From a checkpoint of a small transformer trained on Wikipedia.
Architecture: RMSNorm before each block, rotary positions, no biases in attention or MLP, untied embeddings.
Training: a variant of Muon for these matrices, 411M tokens, 6273 steps.
Each number is 128 + 32 x the weight over its row's rms, rounded and kept within 0 to 255. Layers, rows and columns count from 0. Numbers have three digits each. The size before them is the row's rms in percent of the matrix's.

# layer 5 MLP down (transposed), 1280x640, rms 0.116, rows 249-278, columns 0-159
101:136101181171105125150099128117117131148118137136108122155134152134072131122136182119128150150149188103115146099130188109074161114114142117161102113142124122106141091055163095139174148107089042082146176079142105112143083136143042162134129174137154101100140133080107143212081132121113113178139120130134095167114154113066088137224096103133110112108125155199141119148173116064115119110121156131148117092146149076140138136114128135168144055071123153083102153100131123116169136093104148
096:122167083168161098112124150103090145133061113135095114175110169162148177131170100093161071167120081156110204126146105171117160104106153087070034141109094113138120110176133150129124102162180140147122145136124159137132157146157099112075170166160096124107173119080178126205137124128202140117116124125146141152188135145112154097151210143086097098107173139114097104178152122098097122167090154152102154115131102177121107169132144057159145128073141068131169111143061131142185137107135142
095:113170177160179108139173194115093092150137129124107163118129176070106127131153142158098121143063080095083053156142134125114197138135103108156092091089139086105136170164086116079192156138163056106103156113126102138129190089096120143132100130131138148204162182110176123206103186107134157143082146116170111162148085143153080133173118150088133146131105094109141119061103149154123154085181121110127168123157078041139109131133135170150189138040132105127107076149175151133160216146107082
102:106149086088150112119154095138146128120085114184104124083116156093096143151145138143074143114164140143143160092117146164118097106071064171115123181126131158113095121088148059134200126131080070164123130153044163119119161148128171157151156137103123167141159157144093053121147154178101070069153153161100146101161135110144112157090129161169152126181101118165158140094143151015148115204085138179116149168127121089138075173170102100099111118063122084146171173195169137142162126093108133
102:138130180126049114126125110118148125150130136150159143159138055145213137149131118157066170103140136146162095139164129172196143122172110107080142129108146074085136096131080164115176107133138136144132099110139056144151153091154149169130065143154146062149175113114148122134099137087153163126114142139150172130096142099093110166109170080147169068106087115121106125126088088133132114116169196121068120105129158120117097113136146180133088177179124118102164098062092143095152155086113108
099:114142131128140108101062089117171133102136123091149166105147192140096086083124109115122147119138120122105064189137071130109075199143152110205171132143131060044134124083130102062122166152136118140123125095121137101196135089165097174120121116167105089187137152137119094139164181109162156126129129128147078136106122019143121125105143143160155227135095174088115187088101103195123157167122069105154073134123163150161132123098181119112115132183132045178096049115088095150091179118099157
099:115128115080128182121152108127154124141116139140086139096127109101112162114135090140160134109098127143120087124176096108144067085091096159108111125118165138147093076145127119129129112109107082130194183163153115168102129093123151096151109117130101086182142097114059143170109152096098104114129110120128116124199122132142119109115201117128130179178143061178073113153075134105185113128162177148170121171163113111125137131115144112112132131042099063111170127108152169170112151146105111
105:079098124074092129123142112145084153111137117134122118090126128149080131126154114129131156126090132040087145111092102071131108110184125144082128099107139137072138128132085151083131096114181137162083138148108121180121146129149128140114152142203088126091122140139137121168107138148124188071033143173092134136082130111053120114108101160201061130166124096151099096134055139053149146102102164079150118120131116133150167125089119144095149093066089094110143103128117097087167180131150131
099:136176139136098205096144090142080133103097107151091165133124108196148116097096123069095125179174065151157157160088089146113095185145051081121128132139116145100113111096162148120109161084139052154073132203192040115196168088099097110119023150166106177136156145138128106131120135182146080085091144128073124077152101124043116085143121148111151152152119106127122125119121155161100119087144180083171147099109174120119154156163127118136121097121228124150100142088145124115180134156171120
103:145141170170101111115151125158127175159139122160117138151173060098107124120172151136096096164115174067180159146112128157127210159060131096094121074117164125130167116107058135155073139168123161174151094077129108117143200131068098111044147161128171140140143138148131130124154120104112113131152164077098146075154105141120155153125148117123098120149083095088159107133134158151140100116132120108116145132154180152139099102125104098041139105085132119088149158112122150149140124076126102
098:103129132158145134093174095152126112152107090063150104073105120181080112056132147155105100113192090117123078107088100142119099181173155142125144195177099143153128166121090138173122138230152159162047124115130044137129134080114118126134138120132097108164130064141118089147106103134135163111105163101074125152124107161050111119109129108194084098183145094151106127123142181126074186046121128095115133101167111117134144135099119134128124133137142130111158089131147141132116105122134145
101:124122163134131090142082102143155153127101111119156053139137134141129158102082186162086145186103111103134163097163088138176168112118077075105188111130090159118101147069082097119112115073139145148154104162132124171120091096105141140030132106128088148125119114110109099086117154089146100128122159095108157158107105160135139152104124056159105074118121129138123185076193136084119121092129092161128117105165130149151144136172103076146124089019171142099136116127111132136101117104129085
099:069186056138168138136155182165121076129106124157106078179147140136117147115122166106195143105172138113155159117098143144157145160174141099193149151166085165149115148149074141139129147104172179125182117135143111098087203103091119130182092087143120182087160127148152160086158154068116129082149109094155116067124201099090121082138170140074167139165166188155138141119065136168117139142169090103081185097089157155157067147108095186100139112000114138182165133090153153205122102070134141
100:088149207135051163125141169161062116097092093148060183193092189112150211111105097188169137170151084135128185158170140175101133133125144133096126128097150114116119104197056073181142147117178181118090115149149153139178148127143119119087147167103125132116136164148170119146160107167125124172108138084140196117127138112127098124103114158111155113098099138131142141109108132155043069146120140090205102120118152125124107141197138108124103127106080174121104107123114143110068127148132089
101:083147154122131136129111098127148128116135066094094121139112141080076175131126108092119149122200172105102106152119073178128125154130121115139181104094113143113140094118102131105143108149172119185126134145142117158161090165143138117112142088131131129076098083106133113114076132133135108121133147144102122161173143113180197140118070102197121054174131145123112169182195092102124065122100125117131094149124180076088123138141158040156106118200133132147161121150142091147101174142106202
099:074096114078148153118100140209087137116111148136128166113111110173157139140114136162132157107153123145114144086109133109098052165149129148127089132143152168105121151150150158079131155144117149106072177136099111192098089047125110148126123086113133181133111160136192058129125105095125134155077123147177137091128096136222124141135114137085166080080161115170069127126141094137122132122148158086152125175169138142111110138088105127093148104071088201123103135136138167109138112106143146
097:132100095180055076122086087193135137089180182162186111130133192175117099149192141143130160129166134168112136168105101161190137133083120103179136077144108111126078164179131119156131201114116131173166101161102180111180140093128150172111144130138157103134127171068051167158148087073157087149118138132078118094129071127155081121146113081127187154144152140147150138140095098168098114093208124180112110099082160168143135128142206085174150078165187074119065179157119089089138207123191185
097:181097144122131109161169151114129064166090095136138104139135215173089137140124128121138056122138122121078114144128128130152118132153151146092135071100171169127066085171196162146128135074126165161180109087161132104182184146172148181162133093200165078133148122159165126214213176068147163122149160109119134106124123135108136109105096118159123227091122194158140146131161126127104113200118101098082184142125114129087111153100196109187095164054110135116120125105109114046145109158162111
099:125063120150077094079143087122145080124154145184100136120114150169191081110166180105150088172150128121182097079098141141113152086160115145055185104075162123133120122087150071131108099113097102076116069152128085165182132122098144157104081088146110145110120110089140143163116161125067114158091132142176078117131151142102136157171135132102190142099139092178054155133068108113133075109158164114132135053192130152137117149135107141037098120179104165146135120090142115127118166130114130
098:076127156140163151131144190108160069126172114136156103122176139151144166161117058102165132114139178111179166163087146060128093176111108106134139123109077091112158116125079137166081094126131180162121129135122145168182107098149103196123109158160082078110127119105082146144215194081133148095159107125139135208152115147137095143166102111018181123135141092161133105184199141132133036101147111136198108175147131162079127137136120124112172122173103074094157163144134132166097126110190085
102:094106138141165118144128117142153160179174100149089136099080105153120151098185172167181104125133164083141141088101128169116089097114130104069155121109126179133115098112143149166175130146137113169082123123112175126102136117183181116168058132118114157075100174127107151121126133195147077088117142150141110122127155084145182159072153127109158134079218097146149213113133158138167098172084143140129122090095168125110087101173170122070157153130154164091163196136160148137140154173113068
097:098123105123057152154141165170164149148143160117126148107143137136109126129099152186134152110117173093155142147158164125052162173125132154181171118176175061091153100185094138110181117131128158143122094088163093174138138079097156139132122130170097116113107134152125110127118104128089118082140171177181109185069124143116064105116149185110158147215115110183148116163058160110149129095104104105145113100146133104114155128172098121139128126007102112051101114123126162109120108100115139
100:126090171121130093187135114123092106138148103149122056125102093109131178114100109123134114164135112122078192179087135161151107118126150136148131090109134091110143112118101079153138146166097126127135167141151069065094137123083088104147089111119093126125115046072142115156087129141115141127102102134132136135099177087094123113135084141140118110138112102109131132141108161087130109083200114137104122179089160160143169094123148129132081151167165153110093078076187075111136101079052161
094:169175116180107126159160116112127166198218100083108123095118102071085136096133083116138181155120072158092097135101118155147172143133092203151125164100143120108096114062180105160126101131160133114159106166118057156128153153184131055120094092123153120163097133154102068127144165110110118130116139138123157121123136098101155081157130110090114105135135129143166100110094105146109135136126115099077158127131118121132114136124169134120095125156164079107073087109120164110085139136173152
097:154139154113117088147151173107147150140099219155157053170103122113038124136110076144121135108114110169103104073176124194121105132094117151126173149104143103124119130134136095104083103104105108069104161154103083110149116104112144104191180082111136111161083129043144197126099089150101118079056153094172093131179073176107123134118074110150086248085115160069142134133171135117144117122179150147184148073159172141159136131150129075100122198183187149106105044142106147113139151123163138
096:182096107127082181148123190057087139116148095160128157092098145084124121159176095163161129087116130115114176185154123121146148134123091115078099139094126139090151101127133114148184141074124093112150101080138155120190158134201178126111057165099144098056139084133176123115124173111110148191129127123097183107117088119124077153087184104159149194145159148091103152139134172092142076103117114145133182153162122119123149072169145142185171165174148097127121059097151135059079222112125082
102:133131101176110160142106058086155178170130093117149167136107069121112046116125149171109125137113148138114139123160074114191135158112139160177166112142129109118167104113124063123102122142145114120073075169128154111121137176092148141187107158083142094081147157124128130099116135127115104140137146105136183148129120083158104131149076139142118156078112166198130156164139092090182105134126126118086102177087108204212163152124164102119154120096171208094132128159113126106077161085125135
097:145099121119116156196143175109115128064156107123122169176146159102124127160088134175091120112108142124159144149124216139147115163088141093170188122157099114170152137084161124099100127132155089138132098121086142139166139111100126082116131120079127115160098120169110130136113135145132100082163099147122210090120144098145139184124116117059078146124095165113070136121184085114083104151135090119109109085148127147103141150188105228089086149255167123112106156114140096155063111124099068
101:157151128042100105089090116159118144147094151096089090109122122190163118142152142123074133156081122196151095142137082165125104184140119141163142074112138119160108120064175093113134152156138145158085109089126094123093130100184076082108134110133119111079085111083130120111117107149154119123111068077073120179136140140109103144090080177157121149133091127117190132109118093140107129130154110065116069087136116066103157154199115189129145127187082139090118132142167095079136131164135109
097:169124087088128097093119018132151108151115137118163114127141195073173176137188102133137094143161073135109151116177117169074100151072139174136137106194105107120124153135164113129094161116191160155151128140101162067086115152132092074165227101107110105120111099111126146118114174123116158119167145096127122133111070131130110082212107087114094179094092135086112055075135091169147123173126147094091150116108140169124137094109112149128088111074143150187100148116108131129103126179154157
# layer 5 MLP gate, 1280x640, rms 0.106, rows 250-278, columns 0-159
096:152103075094090091193136140125162151093124108129167195131087150167131080135146170112107114160155157113170155206157122142092141156125170104129132141100186101160158100120111170117124131098180170064103182103083159087172148213088123132093117111116122076105175115117174176116123092153118117054124173138132111129081104189074116131163108155115111157155107145129078152086086063129162152095122122124105055106117165172105140135121112159086078076128107117133104156128121099092131101122157120
097:113149099176111154127114089144147150147061103132123153147162183158161159142149169132191136070145105121051170074091196165147102115165152084147187120105205126064125079086114124117129150086139085131129171110096162093135140111106098150109144146112120148120079091152146125105093105155105099091095116134104091133134101174111136114139081133133207100092124164103111102157150112140123108114146177113088128117080102138130141160122124121173086120134115162155081057120153149093217135121147082
100:112097147154165150125096107130149160114109138097186152136123128133111121091095083073168177130140115115106078120124049149185138136093167069176162113129127107141131150140155100078142137120118087114109137155174105138102076120162172149146130187130131146143090159168120077133093114148148109130097157098210174094118119083173122131148155122181116086068074121154096131189104109100118140099145133165112137195106135154192075114111108146105094041146151149123090153107081106102112156190133136
104:096144153149127149127136118162128110132112161203174180104125124150122119153076153106144163069095131138129103116152110149155141111107182138079111164106115141169161141115103107102167111131138167105153121150145065143158134140137115153194125135165172137124150131102125132140190139079130124118113102109106129141101115147186120117077149137144132123113078098145118082127094165133093156123153095120178088127189135145072120134109152110085105125140140088118110139109115117187178164163158180
101:156111140141212114143115143095125141095134082048161120135123123147124097142175143125081138098086137173143095185101148153076127157115104128179120125160164077150139080127141157147109099132137141073109117184102180088119145131166073150130109143103152159134110089139192143129143159129139093195131117110085121130076107160059132105148111128141112138105077118119146182092175099135124094164155161148129130094129093116200120125152130162170121127101092124149112105143099120109150076087148032
101:117141107134065131081137116126125140132149086132071134201150194068157120118095150077150139089246151151147122089164120114111134122102109090112128168157127124143142168111108160138139087155104137123141141175106132144117155137116100108062147109157080134115106145159099198143147095132134155137038175152111111095092109077152136093104127115104163083139128148092103113147161147137139136183177128089111166116085163179139116163124136161154151133147135141075168073146100077122068127124087136
098:118154097133144127097180116105177088113149122136133130091142113114118131142149092157097173083082124064098136116079099126025083123103158180146111085081119131079175155081109083111129059171134189134151141135148168125112109138179121093149186125155097197144103164174057111172135135171144131141142103082126153124061095097138130109100099122178126148184079141108155148076177120093145184128125111126125128153174154128115127121146151171171147116147156150132209089130142155095108145122044124
100:125109102106073090150131122131160132164146160111162130150105170105110180166151114100148078075145077086137143084171137087094110159108118141174112161166138112187095103091086143117102133142147148135132163088115173098127120033057079156087121168192146156138108173105166127138118093097173110100198173115096132064104166112094151041119070117117180145081083145061180130161121107148119109142175107081086134097153102071087110062116134205145126140095148150140071140119186189133154100117153111
102:110148146106073151073129157129188106144134095107153120117158088114166098088156158124181158107095143129103094063075101101078128110154134161147138130165048139125135157161155143166130121169132135135102137163150156131168113158198145140118223146159128130096150138126062161088147130149138121125088109119111116107111080162133063066128152093102133140150168188116156189099162082107100144097169142107108091150089118093135130115174073158158106177155083149118119164137114124111111149177152141
102:131167148123118059139142149058109119158128111100131161123131085151156144094127148094116097092081124111070104121121125135070118126106151122143087140206134145122137153136101184086073118054106084068132137142069098115122063098213199152144164117147101165119173042180120136195116114138139142094109089094126119076122129099164156126134168137117144087101084086141101139126060142141094163137182044126098122128104113094207122116145133138140170136158168127131079152139203094129134151179194069
099:138147172142147059096060114080183156096126068164186128094119148174064161105088086173200105123096139141118111071147124141105157086098087111136148126097104197106145122112124088132149142096158128145142088078129112109130094095119161133092143098094118141057095135099116097121086156050102127110156137131120127130157129167103100175061121122139101133181104143053182187133123132105202082039130153167128116076124053157107096134130121122179161096131105078134082124099116080119174167152178130
098:171104124174127167119127117068132141110126146161178055132180139090159140169162125104126122158106094222061141131115147082114130133132187125108123135101110123102137111111115137116130094128113038130125157113177101135086179066078127140110170107151074154122111118133161159180125106141129101124079117167112184162113137122105129195085124106112103061088112106195167089123130165169097172109142112120140146115108064141131150154138167114178155121134145126154207091120146162127156171142156128
101:137114104105081132145189139125113163132137072126123095142130178141148102098139069086154152122117199176175148102103157134128132073117129111097108135182162144110093110162189119114163099136103086078085132109113129062145169061197174120143169105111122123146140120154099132087176174141122138118125113047113086143118151037152066139162095095099163047134102146079154112135110073150155126145116064061133113170092159141163156121125184122145088164118121101123116178134157102053059123154137104
105:113158161147146147136114115150088116118083097065151118126159200085076153138086123154151167118133202173121120107120072158165076139184183105099146049113138081076096076145208166125135109170152184110156106127106152084147200157122094169022106126145064143132092117145116104145119147092106157177127109149032103146136102117138095200115116131223163114112113160083119192171110146122108126151072139134118098179095183153095105183119133158195142141148192115100133143174095148103050152144152117
097:174142159088105107128108096104090116133119101134148162129173113140137103157143123119084087096138160039147127118056119143161126112129129116100148091176181082096134162106122114147137082165173117062084159097077111123159069153129087168115077137087056093151135136105108120115149127106085120083103089133106125119106097147111114110128153184118126121124162133079101124079081159128151048115139132131110160113103192147116153132108115092149044106062147111112067130137121120133157123127101122
101:088100141214126138171107103066116115164176106081112107127122082056141108093158076179058161138120097150123125132070133129081109113096118116158094134171145132194130124126155103112149079157107114155134147140111107112092105089118128155132093115132143068109132145122110116153123148136158113138153127130164141136126137149129158165111164101137045158086082202180120121127102140126148137127131103093121120141161140109118128135123151219121166128137077127098135152108109091150091206112100131
097:158202167151099170127091101132128100175132107146102117185185137185148080125136111170165109143096175150056104102099143183104125142122141139120129068121091167120080118112121122176123168124133180111083150147141083027134142105129107176093115079112078135141173004175113107136146136153106168186119138133081152143127093186131184119170170168157179108153134152101108131127108109126126140108120195111137098142154119102087149050152135155154145108109159101119143115105159158120157168152166092
100:087171103173123136156152164100088112133160131089080143118157155136135138083195164140093207109129121065157158134113130105190179107093152190188164125060109089192107151146138151135152097132115144122124110114128137132169126140142134120120154099118093136141091160114106070141136110121135079094172130102133145075151154090077131127082190148077133167189089155139096168082146171173117181151105160122127143151126131122128116142146161155132144120119135103146131161196071157139110180125130133
098:128113129122138081101120101128136075100150133146132180103104101150083130177119159075113133135182130072094107135092140100102113128122132107113119093099139086140098077135055107108106095139105164075130139157066101100098069112104118137140029160129076109113119109077154120194158078146136111138087112168140130119156069137120113125119109129135143147145146117086058115133095139104066049099149092102202116160136124175158086141168096082130072083120047117078102132148175113122097126174154128
100:133083152110060099148164110104090143145147174165129124134070172089120143110169119113170117143133131112081104125144118138101107191121109116117149140138102200160136185161160155128161129105186181175121143152095114101147123075144108100085101096126114135140190107169192141165085156140130110088196127122104180104078116160158177108139060142178122119147166089139198209138104141140153139170090134102105088179086113080139128112146149116165149118137138133044193169135148149170140147107149144
093:101118144116051143095131104140144149167140139179098190120107153140097098126100131096088120094191159159113037110150134120152133060188178134088104100094134191202146094102129147100133079136137137142069131124135082134147111128179125119129106111159185158203111143116065084155100145118152061143168100164108132119085095156107078125149154138084149128092123140119154165115129162102181158080157130124132155110095146153153131148163149102155129135136113145143124103102143176130183123122183102
103:102120101122103103102112181130098099073151113106181167151118155105141070120115150116149168159171117088116119176073111148137112102165151086110143046173153123132146148088123108132200118151194086107107193139100151135123136092128121166159132100179087091138179139116106189134109138134066106137126136100099119111081104082136082149104159164099143103101100169106119087073096125075129093145115151157113115093139085079071147113134111161105118108158102160120142111171065084131112140120143120
101:108155158101118115187129138115093133126139152134155122138177128140208152088106164174099067060148122167155169160192116126112121162101185114126128076140127140106147165112145111157109075088102097105138201051061164074146114097081143197151120145112133171154096105149135129112120154068144165145124190100111143123112148146141169153157181077178099186125101127174143125147118089111116110112158120079155182091158104144134126087112225147139123080103191091176184107115119126190169138155166137
099:127092088138128115124142105153135064144104132065154129110127094094132154114120127143158097184092134178106106151099113091077122142056164153102158150085063102131145121161119163151193169140134106110066078151169112083136149076168158109147121114138113100083152146150135136168106118053149107101128144094149128109117104097088097093064145193137183105165194084129119166114169152099098101183177063095146156139148100123137133099139121125117107111135116093111070210115156140061149103161129185
097:122122095113114143124139107086152149129161187158171117154107085067120165118237149121144153107133102125098140090093188111144131147072107102138173043105125090164101152148093164123176105109071113076069101117087158202181122175046103126145154132156108120153149142088086122082116115156103089180123086070159063138131154123118155112122176114104068142171113130201111158109159148194150123160110086145092078090138091159160134075062120160180144144116094119169180067149152097111189129171140093
101:148093162078164139160158099109175145108104169095176123101117130170057083213176172142118129082125168130053160210115171050171089062185113127111146127082111142126039099118173121161143167155148154145153110115085102118113148135128147071109110160184112142105155128092149111107128072132116154186209139119144113143109080170119132158181194088127139172152114056147126121118137173122149140180113117190216075122092109081132153155120116142131147084151113128123078152141144094152091116134136077
095:159103077159153158106124109126168116119063152143108100135110120148154124134144074144140187091119021155164122098167142103075081070117116105097119112122135066110113095151107125122121186068091175130186101088110114123156133089090177133137093122141121131076161146147168166180151125170160105149153168103109117153159094129169121099130131070189153145122117152154112134085161149114143113145166071089103131132117151097163144139127106158172116102111084164096126067136117183116124130164087092
100:115130178071114081097149133157143139119151162107143177092070135145115149135090136171137139137124114143138078204099135155117130171116078108153158086124166104086134131196120111116118116118129131133117127107157134169185125156136124132124143117121164149110107090159165152168049116132104082132162185140082165117120117143160167122128134060109164095126130110105083061117094146126092133096092114156155079121108139070100112133149107103136110192144165127203084164181094110111118156140128154
097:061102095133107130168131076143119135156142130089126115150117123151104186191130161150137180121065117132161125128144179104138157089121129090121136106098103143147127120127107106149126134127121079115126122104121114090179104184170092103116177155124142120143187142104112038180182127180133161130142104117107117111102121142112118092136094121082149108101101117122072117150167146129107106162140157119144094134148161164079133066107168126117114121098124150114116112103170162098127203122143155
# layer 5 MLP up, 1280x640, rms 0.114, rows 250-278, columns 0-159
093:114084110111143087100120116169069184094117143106091144141130149111143158121065133055215176160090099112157132075133159102140122103149112134129165132170059117116178141176102064157162138151105090090115106091117113136102091136134094122119116187098090104117085173136047154137141095098188094131125088155094133134108190146128120124092115159116173104143101125103190114114164171118136114163092136125131172158119127166088117135110122128141129112150097132115092154200132131144162164027130128
095:081163112120133129090194135168144141129125114124102108121107081084073068139144185151139097139110122129108141105133146096133121095113168071131173167093140111172135156090131136093171129128087082105147136151152115127054183122122141121182097086158086103081164129103131140152121047143184124172140132114108116137079120129131076167123157105196083214094058132130134107139123103136142119147144144149115139143126093104149130114173193147131186128111120109123122177091090144124166161121104122
103:134157136112101137131166172171058161084154101119048154120160150105185154082104172113115090147091128164187141165155119150082116138109098118162157138129103160165093077137143174144130175111139162087167228141138164103100154099103170126177172160193108120107094102159127101141123137147149160106080149165140122148104085137136102080114152123154104098145169137149101164083133170104112131143117138145157150134114159135075159112109124159101099098082083146103160119193142132126169153131093141
102:112079103138131101106102118141160143169131140060073122110135095110158145132122098161105170138101081144094149100144160167106150135173098167127124106130138070071126162103113157162095119145121122105106128160120063119076082158139190119146156093145165147106089122167149099131112187061137108148145103160149124117133149087115169145134174134151173134114109114093133120167090106085094091121194135083103113118081085095157098090116097081142107053184140200107094166154139103124136084121066071
102:156170091074086136185138087093234125147098083094092129125210137155157121133095118112061058088175204138153135115140110190088079150114109139132154128081145106113188187129105091114078168156093092159115118146159144123133098124078150105141128143140136157111168149088131153164121098097093127120106155149094098174191085095160142179117132118138126120109130117107195140116117124138167137142124145122115120179108107171181084065150129161185159136112084121059075088120125118095100158140140119
094:115100157104134149155110132146165132153127154148105078140114157099155097121140087130128116107111119075113138123130126100173135130149137083116145110166139140130114111119122078131138154137164177116133083113125142137071121145091116121100176187145140199097140144109095085128077149200166067111141169065137101155110131085131178098116172167119121082097144143119160123126142138102152086201084119194139089168083110096129069105117142149111093114142161113135150109108138130098040171143133128
102:127123100074205048110199171114155183082141098111088131098143110160085105152095178132131136142131129098138136173076156148157091148104152175131103106105121155117097148056131164112114138167169186096204164153126134127130105157135102114125191152094140120158139119116105150151103086093136153161139115106149091063112162134125183077115101106169101131134097064134136194106105157079124106081076141114154127141123115155107122119104099129163085181120136132168118137142162122176100130110116115
103:088149166137100097173137107118118121151123114150137116108138119144147121114103155145151143109118145070202129124121126140134115191128151088112167176095108168201159107104145163159146139083130116132105129161146117143119148123167101076100096114105103111140119094112088112113116096136142115096108120119126133126128106125148132201140107154116114162108104129097096126180177173156098120173151097090189154128106132161143130120107133123111107113094132103086120139081084141183090084152059110
100:175132139151106092144071111138139163114122103191106151118141111119129124122172137175113132170121112171136042139093167115162177076143120135168136186056109105148076124148073115132134137140121177069125107123112126114117187071159099138114105131153137212117107144175103177140102148090127033152078135105166116183149122131159084088126170117166114156110116235161161189130134114110141098093121147143128144141203143089154114109138096130148128148111055186122100121117091105132104095177117130
104:107151094176150124143170131138087109188112159116157138158089131124098156202132160132139123082152114142127155105131136127168146170157130150137102149128151094129118159164088129141111124150113163130119114141160107142160104107101147131140114089127092118149148055120143077129114075120139183087146143147113143137185105086107168098086129105133063137162130084130100142177183201103111079157172086067147198045097160119114136185088084145139133127122157116082169152062179090114103136143084108
099:160147129121156088143097105107187092164111133141172068133084137115136155141074203110079144163106156149138123116164027137100125119099128069170141132141041159129115115141120160122094160089096160196170105152113171083116162097103157107130149189116108180119144120136128139155171164106136118101149109120090195175135129094112138147067108090170134134198103100114167155074124102108158121099132102130104112164125096119176112086198079120144112108112121132128155159110098131143070069129090124
100:145094147100151131053140178168159170163108175167151154138078148146127087120134108209109174124157154102120039145124101150155090214211118146127132133160119143108120116124162108134122174126111115071086130149114115090100132139153128079106105096147129134076099184162070131139148141093132011137137106072133125102136180159146170163119137075104085070134086145093118123115162129177131098124115104119117198149121055145124156079125139061131130159149172073125106123106128124134152084163129064
099:158073168104143113132150145084129110106122070122076097135136161164200147085159155126118110113148160153153166122166113133093133186137093107157144100111076173128173184153124104168199121107154188088140204088141141186116112113184159100183142144109065119108142111190118140149117136191107112119120114152155095128117194112151115172125116180174140140143091083183178108186115086090108140219117104087144167156108140169117154096176147192154091174148188152123047104131093126153072119173169136
105:136152135122183123083103149123121108136151139074107128173131128074099156094129151081098096145091122159128151109142086141166120126186183165097145069069165142132133093111178133207129088094138131132099125157115102086144103170090099105130101119149101093126152125170076205159117101123150173174124109105124134080138154116138068187154056110110105145135162131092147167130113095127180121152098165097108162142083156112114076186130157133083120116154137042149115112134170072139117139175089120
100:116137113078089143130115143174140147134100163129135084180148151155105140109104106138105140129182138153161082054132171140100093134119175109166106141121129171133118113120111129104102097091162124107085152114056105130084132097148156106143158126079109218083123136114106151143154141107073111121139120137107124111142115128092191116102139100184189112067068097165102111152129168122126101111188142147148119077101123136098066063118129122087153153138112087137143151128173161141146174104108171
095:125171095139197102145160120082128172146121148148154109152180139099089133179119130113185169124117137099176156153118125094212150121111144118168169098092165182099132143118109145131101093124121078084140081060132131179136172136111153110143178149132133139113126138127198144155127112155123067096111141154084187084140118169103118132163137128181076137111095160129145137148124147133151079121138163108172168090055096203155117066089108112127115127126090127123102173120104122132160136182098101
100:149038184097140117146111129145067151123123107127139084139047116109122130126146111130102132092119150156121124139163117067109202178135131120125098116144136092130103148177147128089174126153071151143149103117135121134108115103188119130133194187209172150088117087140081099140098087095170097134161101087152154096171166109153120151144094130113176130134191205125150169117145163176070093158134118127158137101125146102152120170193101085167135092134057114111152129128092129105138153153161111
098:173129185068158175081179119168166048136149131134122103086141153146141140109096155123154185182130126147017091095096124132132103120163099169140083101130115117103144168115066113139092108134126147106110114172140122114124157132119170131123089126087108138138129108139146187138148131182138119194130142127135099112153163153097105106128127106133140166086171125118140058097106165128128086102088143130128130079108100138154092108104152126170099091158094111120146188111120140192144119097113111
100:106142179163149033093126220161099109126149173148104122107190092131161101087161126126123147113188062142125113155093114106112087134138152199189120130164170097122106120135133077152118099140131139158126171074159101154183113133132121130120122138144130151193177163149150133131163133118134160123113181160139121151083092090121104087170152151120120131160128041144166140167167173130145098106090094124173169082178151132157104071105141110099187167176131122108130158099073148136128163167156095
102:070087166086149123141119068175164130097174132094110077104089169144114027106101145095104115166122064181091115144077140183198102091160107113118160104065118130081104091126123176168113117168134123127078124160108165118115134174139104133054100102119118165097178096124166090165088052120151126134142116099150132115145118162099194209136148150112165161128115104112121193126066091086124178158101155141167071152127111137129126107135103139189089134159119087101149128099114157186129179149138092
091:104159178165125109171100142163102044135124143128126129206153111144113111121112125098120135155126139127107079094080118136126169088127084115091121147075073153143163145094102191092128140121085132158144184133079144118095129169107132118093164150166090164047112113157067123131105157197142150103071090139109119080094106091088202089131161138151143102099104118088109126031142134145142105207019139174191116134124200149146071177113190149179158117139119151156099121120081159102169077166138169
101:113115136120127186073107133114149107160181116104105143141152101095158149103119081138138155136144162173132134121134127154157068142111176107058119021144094127145166173177158105154139070130121143177146150078128079170077146161112094178104140124161108156147192170100120103130118163163096212165105055227103134118113131106122083156139148166132168115136110148124100163138110149135160195120197099156111084108145139132124147124155138104144084148158151157147078172136105113094151151094145175
094:129173124146114110119153075158152122149119127124054107114129105170067106122093106137128147189123161170101156111069158162149122122149151127144169098078178144230139104089149140121125109159126161161150108094150070095098056083153088121175161132082148082116072127087113159105119087153166147134095081107115089147160132128087138083099099091122161187205155044118105122137147087189114209172126149114104140124134158141147097089141075096116156150127121127099115081132094102134130109142132156
100:120148125121131144094126146078155170153159137118072151134124087166099074118112100191102177097113129132103132143163086179144137130150083058105140159138085147092121088163130146129158084100179143168133154144157098123086097118135102100122160151048136181115080095100129182130159106166142140047151120092166074122199136143170121162153056161118147164105032158105111103163143039172152152138154133077133140138145093068158095120114143138131151124133119126177158072152112152130150145123132108
097:149137158160119137217092105121116156080121112112127174162083138194075128138078081067188108096127152092076146106110147189117148181048110090128147088149056092130092120103143145128080110169130171161099127129147097116150100091133164090030160125122188114092101102080156112173184109077143137110101095119145110154090189138117079095168141185183085152101162077143173189152125152114113179089150163159137151152116119166107098174127108133144140148088168077158147160172152141143156115076086110
102:117114040102134128150112110165161105121096140136101181144097186083127116163162128141111114153168119121187197178138114124177120082149139143138136107127148148141091104076153129122108084100123178111120124156118086176159094139207102122168113151130112164104091136113113117131104098110068094137196136158105134122126121128129077160168168187133112166078109062083159124144139173134093094134165116132147145137103088073107100139107110129104145170092123103071179111108113194097095138120194144
099:147139182125081122089101157128096137121128159147068161086146081067137126118077186142078105182121149138137187107145147092143122120098150126133170134173065106123114135113170114140103145083164149105121165087167139152120140175136130113064093132148100180148101126136159119113155112109100086068121130082109174178115140086105130138174071122077064097102151103114116086126095158122114088111084138122135113133099109154139074146121122128103129177098153032176131130071107086170135134125160129
101:136151152137128125139123137098105180108120095108128115128121113106138150172108120167088178127077071158148128165074128102195108190124091145092155112161150084112156147132138123171132134037093145151173119152078141151115110106169073131144152082111150052152141152127142158195112147158151149086121115084124121108139168137149188193126103142147135144120188084119146091107070107117132129110101125145187149116118175096112108159108111160139141124137133091167147172139142161149136082175092160
097:162076162149123103145128124082101138102200118134101105114063185177121140132104078156118153100144151133050094086128111134135158155093167119138143099178070133114106154115125169111114150146171054062152106185095086147158106127130135075172144126178147132100154148119127087095123168106142124133158108165136102108132166123104094087138133093143123166160109205185130111146111146131125092134122101120120172080170166156189155146088108097141139072094184116150111146110068163119075095163113141